From a checkpoint of a small transformer trained on Wikipedia: 26 layers.
Each number is 128 + 24 x the weight over its row's rms, rounded and kept within 0 to 255. Layers, rows and columns count from 0. Numbers have three digits each. The size before them is the row's rms in percent of the matrix's.

# up: layer 7 MLP up, 768x192, rms 0.148, rows 414-513, columns 0-63
# down: layer 7 MLP down (transposed), 768x192, rms 0.101, rows 414-513, columns 0-63
up414 093:137137156126124125115109173112161100143106125142145134103110136134126136144170134149148159096097128162121165175092149092123100128100161125159123138136102110118094098133169200166161098164151106
down414 092:115138130136139140142111096101140134136179122140112081158121098169115149094128161089067145113121142140118135153131087125122094141105132151088137122107157158188094154109092117126131116092138128
up415 100:119120116116140117125067155163114094125138173145123129104104144159133159132118101151109100134141148120162115168112105131158130104172136151153074130132163170119176122108088109130094098116110120
down415 095:150134167118092116153186097102128124137122090118106121137119100161119130127119109082124083135087137158126104119131107136151113134134142135162132100132142117120092113157158122123125176097103152
up416 109:129125119182129132119097108155105138146149154158146159102144177157090137154123152153088131123126191153127143154059130135101108113157120119122113107127087152095127101136126145089117147145134103
down416 109:131120075124155112062142100105091121152122138106095135121098129123149078090082135132139139180115151148098117113176143133157124153162092158141148149121157111161133083121119077168142168142101141
up417 094:147102079106109100143191091155124098081083109123139106133155163162178165110116141119143103112112111098131106163160099114155115130093065167102104110187101128129118140141119195148138133145119128
down417 080:101119153153141161128101162100153168122163099149136179109124067116089163143123120116124131163122118148120126120113141176105118115170156114173115176090154138145132100108127075120091116118145129
up418 098:141111105199093113128136132156148144104130081133129120117099126104160126140138097063145125109092129168141150123135096146116133106125123139143133133136140123137120086154142103102125112104110170
down418 094:110199123139143147120086166134157112081119141147147163141152162140119111117145127134094098096120104087148087140100114103111160146125119127106134135092085144112117113125115119136132147095129082
up419 101:135098190152165111132135095137136111116145150163131117130142096132115091118103099137114146136150112142147154118129152150161139123133078169150145131075162123110147105150148131115140124155148127
down419 092:121133116135131100138140149156146110104131136109135144111134180106138124138082158101151137136127164145096129180129132167107150179108112117094100151123157135141106097105119122109114125198119150
up420 095:180174166146163170101105107098120149082081174121170130110124122163121149097128109179100144150115095168140148096111110107139124140104099094143137139104122118154135089097138123155103098123151121
down420 094:076095106116122093135141151145123141148148109144120131114119145094123145160141124123115117105124168115105108162107117150129168164136119150073149135119168129063091119171110102109179128132126129
up421 095:183107121171136138169114119155184127157149157127112129110096106075122125126148114174132107131145093170118121157145130086142163107121160119131147145100144150152143128127067123105160088092168100
down421 107:138086123134172127084155110149157163124127107106138067127157113157095089107097138154143118116150137136110069148092123131170112118140141120109109130138150157138141194099135084079176114152100155
up422 095:106149151155130107177125094136152141136124125159103131134170141129127109148106130107141119154115099137143151136095145104115111142135129119155120156117125163105065148163119160084103128130124101
down422 102:106127106072136085157146124111155144140166114106099117120115127109155180158131125140101108129127083129148099183103139119140125154154097097142152129113165113103149110150109135065084139149112133
up423 101:109118127152162149149155126142130113100125123133124114146108127183145124150132123168099137135137114114162094137124129150120133133146147138152150095148134124155140125134128179140123131080146154
down423 097:159122135096095131113113135099096124109145138102123124152128193086116119086135129095141121109120122129082148074140142149145094123132134114132110129133101146110118121158140097164133132159137087
up424 091:116139118147086120127133153115106131124144121128134116102161136146095126128109130170090127123111117107115103137101106119163073143163081155136099135106139139106107145100109166145142110144135119
down424 103:171129155162153158142114090127107125136099136164149132155138084102147182139097119107136160141086141139102172129103117093122132152127149078144127143156139152123111130161104096114125127115147152
up425 093:138161102167143146159141111099138169131157102135100067149150115167093142135112111101151114123091131153131128127139138093114130125102112125133124113156106121110082118112178137088122137094144151
down425 094:119114127109115111102135140143099143128149134093113181130088127107153095097177109091147117137162102090116168111137124177112121166147091103125107153111183130157144134123100085134152107161092136
up426 102:133173153138164096140138155180133133155079103114111126126099106166123136146119112139127153158126121148135159127119105084133171107109138123109128135112136118172131117180113128115134117138113130
down426 104:108124069146138124136106107150112084170127144152115123119102125136097100162148114152130096110101107142172134140119160143127121127123139101124124098121148109156127160096129133118133131121109086
up427 104:120091121152159134156073159140114109135152145138126128118098132101115109115159122167095129131139114097150138150129143108148115139148097137131152165152102163145139157100126102141145107129151136
down427 120:143114128166198097130147115150095123107171112153184071100140175127187123118157160150119117159129107115131101195119128135109122158107126176139127143164155121101119139113135157175172166120160109
up428 100:138140114095144131092147126088121122123132133156149149126165125122170137146057130122123086121108132134154097134110104126136116132109141116113137099139143128091143163153108148171156082136146134
down428 095:129167121149118162172114117116113133135111162141098130141103134111122075108113143173115124158101163123132151118148167109153118138170123122118134123101144155156118139133139128144118153166103136
up429 105:137128084141133110087159115142134151111121168160114151123163108129134138092154118136118118119133160158107132090164102116072159133122152115094102121091153131156064148083106159120103145146158101
down429 097:120119170095124173130114141098123155120162111120133127135090106141125094143100118082110117128128128129111135158099210124116103138146103146165139158171132125113163099145105114150112133142122175
up430 097:168106159103129166114125100152124142125096164109086134154098113124119127127101132115108134097132109186114112154129111109160102108125122115104124153119109121087187141124139128084138121150158172
down430 095:110126159110138145112138141139096122112133133107163130076115144131126112126098141126134137100140176071126121114115118163102141142145127129152134097121145143120088124118093152136138136107087103
up431 094:114131114116131133148151138169111084162138115121151146110100088152154145111100147095084132111118149156086137162140113127140143133158129115160097151127136114085158099167137108125191117124159134
down431 099:091148156072141114110160085153132181089124174161116114152152146119120137103117070137131124098132084123145131162108136151210146104137098128075150126138126137118119125114105138132122146123107125
up432 092:117123141093138106119119114109211134117163156166085137114144133129107067114113124126153124147119109161116163114093112151166144148125143138152151095118124109108134107133124118095120139129147139
down432 096:149129160121160135150117119140129125191140139096110094066117166139160148126098109098136106181149136155144151094114144151172137149132113114177097126138060137155125149121153128125151149094120158
up433 078:113137155099150168145081086169097109132141095158108106106124105136142073135107141162127093129088150143114157093151132123156069097126092115155116155113132114133099136106068115143080133109146134
down433 083:160154116090086143139137116164109069146131142125142129142141136137148137117130102168124108103093159151123153115127118093101093081122165130128135198132102097146128097112109127156126161094112153
up434 092:198107134137133115109128137150110086139135074119162162157143187084065157105143100108101119111126100109147135143103090151157141139103091117130153138105088112080177102117144052079113141124112122
down434 084:067138140128131145155132117140138152110130171153075116106103107157174094155123171151151139118147128187090096101140151134128146133161172139128114144143164121163086143110121179172124110158127128
up435 099:144122106193177109151161138122087154099131107108123137138120106136122152135147105111081108115149162119142100137105118119087117130153150112154147098076153108115115126127094135116154113097132129
down435 102:135107150132156158133137123132133115126139128092095119156186091150099134104162178174148145123131150135120162120180124159139132116122118092135096161139141179122155121118108129138091119140109168
up436 101:104159097104114128153129122049173104132141159186115130142131103097162101109133136142111135148167136092166148092099135130103153180105134074144144138150137145102119128134143124110139145094126142
down436 089:107083172170124148132119122118089148093124161163145107126136130134182144153102163124098088112129101089130159156100083122176115137113157135114156130108093129148111167155130115157139129113137164
up437 100:100084097160177139142120149127112127076092113138105129111132165161131186140104149123097121126169133115121100137101120146079092150142134154103160109108102148139116139139147126125131112111137113
down437 100:112186121083112098089144144129089109149093119150129120140124154097135092104140108139162165076136149092124122110114058084152095096134126129160077148150135115138137115127146149128128112119123142
up438 096:144133148111168141123141120140215120101116163093163090130110168094117145112131116170104137137147146132119149114156133174161130153112129143111216083133140105136164103183128109145132081117091126
down438 098:090142122089100093149176151116132160133151115139066131143102160152159123123132151130128137092144141107167136180119148096096108103098106121122118119137133125112126135113109124105151122158164192
up439 099:117141117130117121102155162156180152104175125131124112107132094132114133151137138122111141144140110132132128129121149117139088135118131113176146114197148147153123163141139191141130141092107108
down439 088:172131099170146194171116142106101125109132130111126114115110100139073108105090155092123134107114145142099126108087105173109163113160148092120101119121135153141153125124116106100136143163143138
up440 094:164115105120108134134129152130128120124119128107106084118180102124113164086157127159156127127094152152113109122143115086144103114089112090141105185139158133146102142157118140148161148123111115
down440 096:136156138122195166171131133163110134115136122127106130126122114167120126129080124111101137158157110147140116132136139129125103141128144125111102115145106115143069132158083108093122146170140146
up441 102:097088112150062124145111152128114116140148136109144156172136142148124140154136123127112096093146103127172100152105161110126121128106139150091134118112137183118103160155116145133161103084111113
down441 110:183148141099147143133140144146127103145168133130135149141139111140151170161171106118142114167152124121094142125167117093154121080104098122118109109146140122115112098096108164132154086125138109
up442 099:157175140105151104103145139132143159156095152111117146100126137140141128159157120133190096137113167132150139109156143118103154133127115139127119146065124140125120084104146161115116166088121132
down442 089:088165122141129141139146103132115138117118131129119129133175152093070114120113126121120119100131065136082098172088105134157115126113155139120133132138150110071096165120101116157136119168096106
up443 092:149139102150142113166121088148156121136124094115155109090135169138135107129110135085076150117124104136105149159129068162160140137148150118128144101139093128134137096098113103136120130102152129
down443 088:119124125085081141137129132110096174115133140146146143103089121126134139144118164116168109167130137107124091111112147138153126090113129142113100160125154135126120147110123128107062115162129171
up444 105:146127158138169137095129143157148127170091147138129151167146151129118113131106157145113083097131056087162141144107082106126146129109092153156114128156141139123103086166115135117147090147124134
down444 113:149151084112112138143116140096089104148177150147125157175093125157130105119120107135100122138135090105115138137136126117222093110121108142102113121106134133126091092132144124149144164144156118
up445 090:120188176117098155148111117129120120116128163136126121154139131168120163138170085136122072166155136151133129149104121111130117127136119136128102119161170158112140142116092160120139089119114093
down445 093:166129164118134119132161148088093137095157125084123132104096140146119123101108136140138114137127124137134153127130128113112073095096095148118120126128129088131111138154126128143107159095137209
up446 108:124172168100111139099133146174138112099124152135152122155102095143147102146157091120103066133112077137144073146121100113057130142143110115165164110135143155095122145130166139095136105117136122
down446 117:138110158108183085122110126103088153131085114085094090107105155078156130137095147106128113115108099114096183127223098108146113160092138145134137111126135137130131102095114139128143131126156127
up447 102:130135118121121115118141106182090141083155130134087117087136161116104102145090128120082136086104180122201123126168122119116114173171148100133136073151164168133097131145101092125128082155129149
down447 107:135128139131099130127121117196156168119157120110117097160121125016103154127124154090130141104132130139141139126099105110098150120169138116109141163142134129158114130122103115116095108174116166
up448 102:170183093124113144136111136161155153134140167130114158112124121117115120139131120149113123142122126129133097092122157104124151175140097156147136128141189140178086144146079149147128183120148143
down448 098:097097158126121113096147115148161093096151109150120141146092131083150156146091154106163129144104115118119101147124158120115114134107198114114107154101083122121156061139164115172152127145136122
up449 101:170096079141137097140110120123099077147142133073126132112119143136152088131120102125079172170105117119116153104111081118188126108178120127126120125167105140143136155118092099104123093136157152
down449 098:140080143185144136121132115115128125133143143119102134151155114104109142158155108104100143141128135124150128139103149126158133124103175171148141117112174131157109100134140139101131119109136141
up450 094:170093065097100128141121111152168138081108118124131111104105145135073133130143127121148114061144139107148134175107163132140122165133134082117116129091109116137130138159136169075142137141101120
down450 092:138172098091128100114105129213162154122133142097119140096139124148130122111104138138084150127092116080130140161133072120111152149094145120128166112095172098141139086139113103090075113139129105
up451 095:138092133160123142137112097166148114136106154080093099140148184135140099140148143156139175141111153064138182105156115114102143106162131118118151127152127104097107152112112166123164134134114094
down451 092:162144089152154139133125116111132133136135125141148102107124160105127106160093121109100124120147112124142131137092081110100104145124124181154127092083087140123109104100159113156110116135135154
up452 102:121145114125143152131131152122122133116124120134138107103116114122147137130108091120125088126112107161114121151047144100106154160160113152138082135161124191106123119144155138123119155140109154
down452 094:116146096131120150146107132119100132105141101095141117136126111090127130123128170137140124122113141109158106132153128187146126109114173131095118163082132103125135116133121146145136091103165120
up453 106:146090116137118115097104142169117113113177091107161161149155119101152129187131116137112087132119102125140140168151081112122109130151093144085089163161092084145111140141126136083124174116106138
down453 100:154126141161144132098125112142132114076143109126120148136123121142109117141122172150161127119141105130124168127107142103149086080106066100131105141131103149095148146134149136139109138085129172
up454 101:122113142156144095103084141129149103117115126110179141116138135093133107138114150123133108141180092138122103135127097162102116057100115157155183130121133136152132130130125148076138168107124155
down454 094:107140113122136113143176156153103111128133108163081106112113104114125138154163091170124161111121141136160148112103154123117154172130169133079128134108128122115124114096133126147126126176139158
up455 097:182118137149088165131139138166155109073112116148136141086096122151168138120121134116135115106112114137091125126107166139147107124148116119149096114138141160131163143143116161110132155175076119
down455 090:076144110114151107111110146089096148163138111137118124161157134102101113117139127105116137145126145099156169139151086141150146147113129124098151124101113092073108149095152137173119147087151116
up456 102:112148146164138072113131157137124160143147111108099143116145138163081113119177116133137122136120126157156093119140090097072095136130126143158122113136128147155096112148142144110110089172099106
down456 115:102103143137134129129100149158122142138098138117111127169145085137126102130145114147112085114121098094079103140108120142132121126134119105129090144160143136117135143092072124129155155198119126
up457 099:054129128138119116121123123113098153126140112130147132065101126155088150132123140180097148151149121178101112125139149120114113127127147125125153125148138117107114125115134125166137096123103072
down457 100:171122106117125141084132099170195126143091101140097139153155140126134113151122130127159125150093101102135095143138084155108150115150162171154142146139153168123162135102131164136133130146136130
up458 110:109122134124136138122089158127110122149120132109167122158140073130131149145157137160163155104121118114134160141131138126149119114110122106122130102121084173114128158119156103109146130115120083
down458 105:129130114118163141111159125134162116149148169145127127110097145082159108113121105107110124100109111124151125096090111122148107142145108146121137141129174098140147151139144133124123169133133137
up459 106:131112133132149121109117125115074122124063145109131120150124187164160126101129147093062110112135098130152149134076154111099113107184110156136184103120116131144103128135128145112158142169144107
down459 108:138131102070120129101137113130091140132151161092171165166123129139088149117090093144182127107146136141127106113151154163130132109166125115104086145167140087130143127115111124141106136143091132
up460 098:136104115136132122135096140097123114120123117088144153106158188180126124113135114163111094155101146118121146109121139183118112165137083126122135135114158164171137126133144100164146121105190147
down460 093:127122111165132147153140115097139131110114164112048084136180126150127097167116162133101132151138162133134163118114085158143100160143139103122091128073140174154152141116109108145171114131108147
up461 093:159172144173120144125140118151119134117101130135116121128150131132096124169069092147105074094141131110131142190146105105145117133098119127151119157115105103098125122121108113105143153102081149
down461 084:115070093108137117110141095125134106147129135122122147134113144110158131110173163115156145156128142143108112116084164110104157085138150140101150122114155112141141131125148142156100130117160090
up462 093:182126120114108166153149108128137141108143171140178141066165115106131127112092108155116123088122157097099131115129133180114098127128101108145153104070126147127100148099109149135115135142131146
down462 091:113091152108120097149118119105103148108166077155162099113144169145105137074129109103172157155117134148116122119125113111131133126119136102126118130137160130150134068156149122165130156141099181
up463 104:128086074157129168162149083184104140110123086113162089113129133128108115163106078088135109105144147132116154148138072136153137165125095123123108092093133137117113134160119107140130158121096114
down463 097:144125176131142121144120144146156094119087131137126218132147147147133187157139175144109157139146164116121115117112150087139111093133173109124119155137145102121142167062141173110115152116155138
up464 103:156103128147110119126102155154144089106148089125117156148129152166139136144108097148151175098127116158141148143121101107092125128144123118133151139144113116108140113132130114155113115105120079
down464 107:128155087112108122141082071100161115152117176119095090131155115123064163137096113123135132135098141123136123165116133156141132097108146157128115113095117144083163130143205129113134156114136117
up465 102:149094129101149136127137125116142081148103166137149126204127148112120187158115178181116181099134119085169124122123116121133144113128146133149157130143134117143148168128125100136130146145115153
down465 094:091144095102115123133148162175094126125167100120091126068147135136076110097138098116149069123148096172105183133148146117116115107139119108073091146089118133136105129102138116153119135147115093
up466 100:136157134095101126127105146136163121156074127174121201142146143110103123084169112130152130148089084141105147139135127158152156121056129127092089141138117128115111119122157137115115126131168128
down466 099:144136132130131161119132137100135066182088135141142104112159124159116114095133088104157164152151185139129132096110161144095124125128149122147137124118144171176150130059146147137105123170133140
up467 098:175109184145148164077147155119164131113152093127124143135082144126164102117120132146144144095147090120127135166123103125141116124078127146189156155133104121153140133128108127125119100083115080
down467 099:108103113100158168120107120114096125177131088142120144120167065157143156096153122118161139144145122135139108127132117146148155142103118106085121119118138145098125149154109104107090162169102142
up468 102:140165122114141127115093098169159153162104125149094139097123082154124133155147124159144149162129140104106172119097106167114111107065110161125124124139051165142115137135133105102114125143112094
down468 104:158129139134120107119130111117083096095124157159115136126118150154103155073118107121167140098152115165153113140138143130146124124153112106080119078103169068138122139076113153116136116181177145
up469 099:173155122101099141119148142129164127124157127129089158097131128092146116155112143094157126132126161131140126106080127166083115163105111106142113108135120167143154121181121112090118142136113163
down469 084:114143159118144081137118100164103138112159111139145154136114056153115161148135160128121123137144119120117104110116179103126104061122152110092162163132065095094156110117087140153114090117131079
up470 100:135137118142143169120143118175178117122118189092139138101098117127132113163099114165097150135130174145143125115096126130090136130150080139116145161110127138142120136111135083104151147092116152
down470 107:148155087148120141100162136160151139116113134117148113125138130143158146105178091107137095103170122129106147157128094083117110164143095117129166102130093106125164111136111141101119103143163119
up471 100:097144153142122131138121120116180141123139086124121117121132116138119101135123098132184134142093131127138188133109140085162090121073103096149146141127103151170110166157144144104142104101109104
down471 121:084122105118148107083149174105125090077129141123140103132102125137134105111153127146157099141114166108112140143083163111119136088112134135110105107122067145152137122172133124111120147171148114
up472 095:123174148095126133103088107166159130127190111115171156116151119117129101165120138124117109145163129142159122081082132144098130109110090113118127152108137146158167136114111101097162123142147161
down472 091:134121129124152109139127127108112119088099173139091129172150129127134123105140155195122127109155099146130129106140144121150127088142113150156142146122137090130102171164136127180122136092099091
up473 101:112105099146090153155107149169103106121109143134139085117117130120149103145152113175122124130141115113142103100102103147151130124176118102108113116137196146127125137141091113113113103109098096
down473 101:144149122139135136116158142105153149107146107181120141077160120147139136106142083105134169108102169144135151142139079097144152129085166138132155090118087165152104152163115131148143143119117174
up474 097:159104155115156133103108160088139151086120174137175140118117086110163134171170145173121093145105129137118187161108158149118141108126156114108119103109193123134145148108162129096118147122131136
down474 088:102109126158122112150139140134074146143122105103095162126175118133126195140135134113092151162146124092131095092146145155154144104140106143114131144165084112158108123156176105169135084132154132
up475 104:120124110124148146125107128144131082112109082129132144144146091115150148121133139130122108113117088112144141165101160146116100133123140099139114071112135130119098146097117182127093139120143092
down475 108:150123113145139107069113090155133114151140126114136132132117165127123122130136114132116130100154118097123114120126113115129158178159136128074125182082145141149127097136112106117100095132132137
up476 106:106155152122123119106155116108136128135157181140128132128112087142135151098115159166115107160131120088100138160101097163112161131152100138134134176146131160125120099101156111117152146166152195
down476 116:121153164193155128122137155151158104150171115154115154124127110156100126127138127153127130132132138118126155146131129158109148177137107129140156147124095083105089077125133123138141146122152134
up477 102:130112079105140107112142151138116143138106123133129132085150140124133146177136106135083108092124130108172096127129119123156138093132123114099102109157093152113082115150123116114115146154119122
down477 101:141144107128151132103128121132073112084127110143142115129128109171151111156135130162072131127112146121104144143137088151137092131145120084097109127137154125145127127127138167123124126090125121
up478 094:106135082133135103134130136066101173187136142119125130134097128159165118080103161181123150155123122099103108102147143115122067124150098170107101130108110128121131111126120161116170118122154143
down478 095:156170142133149083144130104112151111074123137138142122123103104126145154069079155154139104162099147120107163132136123160109152128107138143150136128171191128125135144130158118122091131080121125
up479 092:122150128164119170120078103127100129151113113186114121178113124138149164097103099163107131167143134144141080146121114119143098132138079163115145157113094127154145106191148141101149137095098132
down479 093:102146142095126134129167129114123156087139117130141134111138126128107109138186094118175132118117124060102135105113088094130111146125124062087126117119096132124125140133153118153147133147096129
up480 109:143139133106127151087155116144144159096114138110152133143107119122169120130080165123147083094100115111149108121185156114129123131113095174126123123144103105139130161134129128168120140143153105
down480 107:078134105175145128124111114124138115125118179115095096140148123157073179108140120105134192146135173147129142162136136118100106150141095090144172139115120172134158104109141124130132101135106127
up481 092:152157095157117148098141119129124083148128112150123144143126127131145118177173147119131154124105076113095160125126091109113109112114149095141094138125152171130137112113144166160149093119095133
down481 083:124091127109113145162113137113117167115112129128136122109144145078127159101105111147128105139139186155159123116130124136120117149120119155136132120089117106127120150117112104106126161099169119
up482 089:088069084152087154096143090185107149121133137115141132123117147161128092161103130130085114158130149143129164172131140130123149157154113108141101132149102083128164142132089129119148120117122150
down482 075:129121140118148155124121121130083077052143166152112152105114129130123130113117189121153096094113136146108156111130153111146140121091111125149125153086099150085123132145105153128142097088120202
up483 102:154074131121126161146110088155093112103084128088124073099124171108151106094140135137082115137121113140112137171104100123117155132151149122120135111141114130127119154117149123083195104105089118
down483 110:136113169125104115102132147084114124147126121150111147120102104121095152125109126110120154119086137155104128124131177137129158104139161133102125098124118116175131088204139109113135131105100121
up484 096:144087113106154127145169142106138119171088111101204133161152111138128107102096147117097121115113149125123161123157130154135089101159175139110106125142143126131129185144142122159113147136123111
down484 088:085157143150134137094110124135126146107167149137057145116121129151143158135131121152127117137168100134138116137102128102106172128115073101141124079152112151138146097122095139105136102155113104
up485 101:104123132118091132163140161167194089110157113156130142097116150149146120120118137091093115133135102151105127131093115137082133138137122135125134181122196175135122151123068153115153150082135114
down485 113:131120146131100150135135125148188110114147116149153111106140151135128134118130112139146131158144127180161143131091112144083140150095120125101140147106155125142200152114127137186122132121144101
up486 101:130163097134114112124123122130146172125097143101111131144160118118130131149154138119142090101129137137161140129112146085095112136120137149137158113104105130132121136124145133092132155109164122
down486 102:152117154154107087129154124170124148133095097097167098146108135158154118125165161111137172102125109129152172113121136118152137112135120072120142122098160132112147096114143122163112073118097132
up487 103:170112095155105113132121134142142133130085130126156151143156161122122109139130110106115143093116119173126100104104128053118128111146145089122163116134120151127078140122097160099123140130130126
down487 094:070111145133129125105120118137058113136149123085122092142148164100134116123131106153119063118129117091134157143138132137147092113148104099112080110125130089117167093143121135125134145143166095
up488 100:163157099085149123151098113099148086134139106123114145135135129074126148155108156131114126122110109144150146097124118109113139133153132160102164130133127155083170147138150149125108133136121121
down488 096:125125132128138073120118129160150147095099123109084090154137142108131133133126133118105128139116136126158125124134164153179127123116152111127134182153164138186132122099128093159100125133154094
up489 094:125168089150112136119126102118103134163141193088160143117145144131153133160167116135109080135149151148141136128123147065097155125126131107152137113068142137122137143126126136101120117127152118
down489 087:132137141167113083106125121106147182147130133081120123150113111088163137127126126145120131136121082145099114152143074114079101136109143127117117133119139106157118130110126119118143183075090156
up490 113:124136146119079119123079098108118102129127141094160138135150143109138144155146127144103121125161157148150121140097122149095141101099144148132098112117132124136108123097116158118126126108088124
down490 124:060099137128150155116144129118111114095140113073096152121101130145139141133150144140153138105145126111165104140152142162138128116143119150100092142149124162140115131117158123108137133115089117
up491 105:147112141164118119132114144119167140136132158137141114113167117106078116164093059144100115103144143129147144140130138120098104123175128120108142138076156093099138117156104128109138126137127155
down491 108:138151151156084111087142102138179138138136125146145139153131085130065153101138114138144100140147162126135120138138163154138115167161103163160175086148123119083135113142080161147135120138161105
up492 098:179114117128164071107151146101109101105102122154096159156117115184150098152129118114146160139089091131132119128086145133165137129084122155150098149142127135096125105107140160114136114138125129
down492 102:106148130091113102153101137142131130079172086094145087132121113098088135145093144106158139123147113168163145126114188118147151138102172100119158136119107129141130118118143136155108118167130129
up493 103:136144118140149128153162137175177146113112096105168132151136147104144132143100117136117107140147116114124108119161158107126114122090150116127156108126146144136161166120132135157132096099179131
down493 100:127146128108140142128107147124112117071132145094117138113166109128108153135109149120126145140110095139142128109118137151076076152175073109147147171101110131109090128088170110133117147139129143
up494 105:136122168087151127137123111163118168151110141109112143126145110113094116108113122131137163101107142129112126155139148168155126127102082131135153125201130133149137102113135125116160117111180149
down494 099:157107131109137104131154068135151123088076142140112157137140095161159112126094105126162156112141150120108136121133090140108117174117147152116120125149096120148131120126171132118112124109100097
up495 092:133107126150135124163133137151128092156136155113146103083123126162151124147105151167159114154124147134181127163154073095106119177158106079108115115090177132117118121143138092112149094122126139
down495 091:102125121143156088167144137129108128150172145101137183172112149067118121112109077117143135111159136076100158097116141122130141113127121134115143130126139132169113153131118133149137143109114061
up496 104:140099118087123138125135145121137105117148123108176115134141139144133119117125111134124125107116131148103146085150130118107136154061121125107126148096159096123132103123099113140141189091160114
down496 105:128158152128129167101126120165144120127084124097119166133187135151115125126123135160104124132130114124148105135105150096120148129114126127162137108166138116171064120102149123121126103112111118
up497 112:164110164118130144122092133137217130127092179127123168133115143100152100140149142144100116119133136122141125133133157177151157105120124150139147138088133120161135184103097141144122133097155112
down497 121:142177114120113096122132159166112099160141165115153152126149103168124081106113112110103128126089088121124152164160128082147097110140100113115147088119103092139111158154137101108105127111160135
up498 099:123129127061106116107153120137114118135113139121153117100107147111113121126124121137161084112173140082138148188083144144112105110141088123132130132146151163100138126109110140140142149146107122
down498 099:133100121163134096127119123135132125109118159132149158158134104115115124102136103144129149089090126215132118117143111121127150130158168130123147111094102124139087180135160147152162147124105110
up499 106:115133176090167151162132111140123103151161152102135070135157141114145119098130114178143111105085143156104162151145133136149197164130162147153139100149136159127123115122104143098118104100098137
down499 107:147131139104110157162085123090124136111118110071117155100160105138118142133148133113150122152109143124121083097100126143090108132099120155072157112125074123133166139150135122123116133135140141
up500 091:127122120150168153139164098127111128081130109124120123137131169131163163102094134123116166116120161083096110112135081186121140165186114139096118144111129137102104140100099118117115149132151140
down500 083:143085116122115115132133140125127135143103122127121124132113149113149150094135098142129058124118103153139125130127116102161137166102133120137132102143127089060093127164119150176085148112116168
up501 104:109098172146140125125142153128171123093158143077125136101148128142113101120121107156138100095135096152130151164097115120158122101124100113123096116148157126076138104163099158104163120073134145
down501 107:085140112099120126153112183098151154123154145102129114134139158103091092165142109120154131153127133133126118108137135149142127159149117111135113130170091077136130069126130105138125065178105156
up502 103:159151096127139125091096125120123109122107143149095152115134097155153133098114099105124108141093128106123093137166159155139113144106075148145136163103131109150141143147105129129156162135121145
down502 098:121098147135126147140096111132115104144096128139096113157163148138166113073152112118105164101118087155129157137129123125142164081119151074121149122167121151181152159091152146158148136103114092
up503 092:123120120113092090161129115105092132166169097112109141149140122143111157135144140134087064128122119112127103116082149132127090132130121112115143116122143143113108162100141114130134116087141111
down503 085:113133156119122120122110117128164088140122127117137087117184103102112111134119109053134144123147106141123125160089081124131131181121132126151118121130120130084132095149115127131137110111146122
up504 093:165130117127121135090140142105109149114149133147122122145160129114139164146105155152120132086111127153112137124150169068150068125081116131104128139105114150133137136150136144117109102167088132
down504 088:131173137155139126117108135161135143149162127171125132156112085115135107134136177108120139194080145124144119159152124153172141163126099129126137124121164082114150128132132070124132132104153101
up505 107:078107134146183082107144106112142127159110095086142147121171149161081120141169104152109094145119125142145119117152158142094139095085139114143118122110145116145104145112116156111103156159109131
down505 102:143133152178140122138127124150094132088126116109085113117105147140139104136125148142148105161166125100095110116160106125141159145167123146116111157144108166157116131104101119141129107094128140
up506 095:102115154094153153139112111086169160159132164103170123174120109145121129099140137173111101119125117142130125150104099158081112155107099117146136136121123138100111133104150104096119102095135131
down506 094:142130113116122127095155110172098094095077114127098113151123136111157127148109114155094138118091149145115158149130131130131124113159143103091091111091132139121151124135093161096173108159135102
up507 091:129096161134136137136105124128190143124153159137123112109124084127092079117117162141133120121117093173152189117116164118137104176124136095139118169077159132120136135121081123099087118089133115
down507 095:096166120165108109111110131147122146121132139176123142102096117114138124119115160117134111125116103162162114118153108139106078149121149101090075106129166123112111114178113116117119137099068152
up508 098:155127089119133115151118160146138137167139124114119176142153150130113091156125086126106106100122107124125130177127141118141079128173130126129123096145118117141160139179135125126109059149166130
down508 103:180156127124128138158081131143170116174149114137093131121130111122122112152111168169146154110113096132120164128088132140143169126141081127128104148092117116100157100139111119123150143119116096
up509 102:104129106134115131146113143113127158093101129118167126094101118158108109125142110189120119126153064122168093123125161113123155132165134173139155148133150152072175148172102145170133074122120099
down509 114:128128138106097139141122131144137097151104102094118112142128143122109137111151099112166147193139127150150142121149146152123092197144137170133150094133107142075175115115163129124100130151095109
up510 094:130127107120135133151166086126100157108125074127133107118145148190128137108089208139121117133142141119141115147108089133112110152078139115129080153095092104146115121079142151131133180188049119
down510 085:151124157104115109080096163124138103155125162168153126136118114071097125148175060138142111149095135135127114116147141126144110106155120154100150097143157177112143103137094121122106102082183104
up511 092:152124110127126160152086107188135100151142154151097159120156178132113177129131096106121107125112172109140138110115122107117111140107116143141106140110113084130084161147113117098089123186147125
down511 089:165101151121159115117126091206136122168128145093120135121140155146105151089152116129110127100128144109139148139176153120129088138135162142081093119140136129143129165128112126135121137110116115
up512 100:129126137111104105124135154156143109138146161144129134115092120156142131152146148167133146089070124140135128120133116105098125172136139127145114130129119129157125187120106135150139075132141099
down512 104:108092134150147173141178131144148147143124115074117159087146096073157096136137125115152078125121095126141139176146106145168117130121079128118128130116120118098124157103087075138122093136117126
up513 092:147162129157126083110193122123107152114154144163143119132074124102116154118178083130105100113096128144099091141147144102109155111150115114076116128131141105123132146111115118124121136164091167
down513 088:174102099120118137149118143161136085119144106135127130148183125158141179121096145163157094108132126118128161154101128152127091147088144117171149109135131132135153132157137122118109098089179118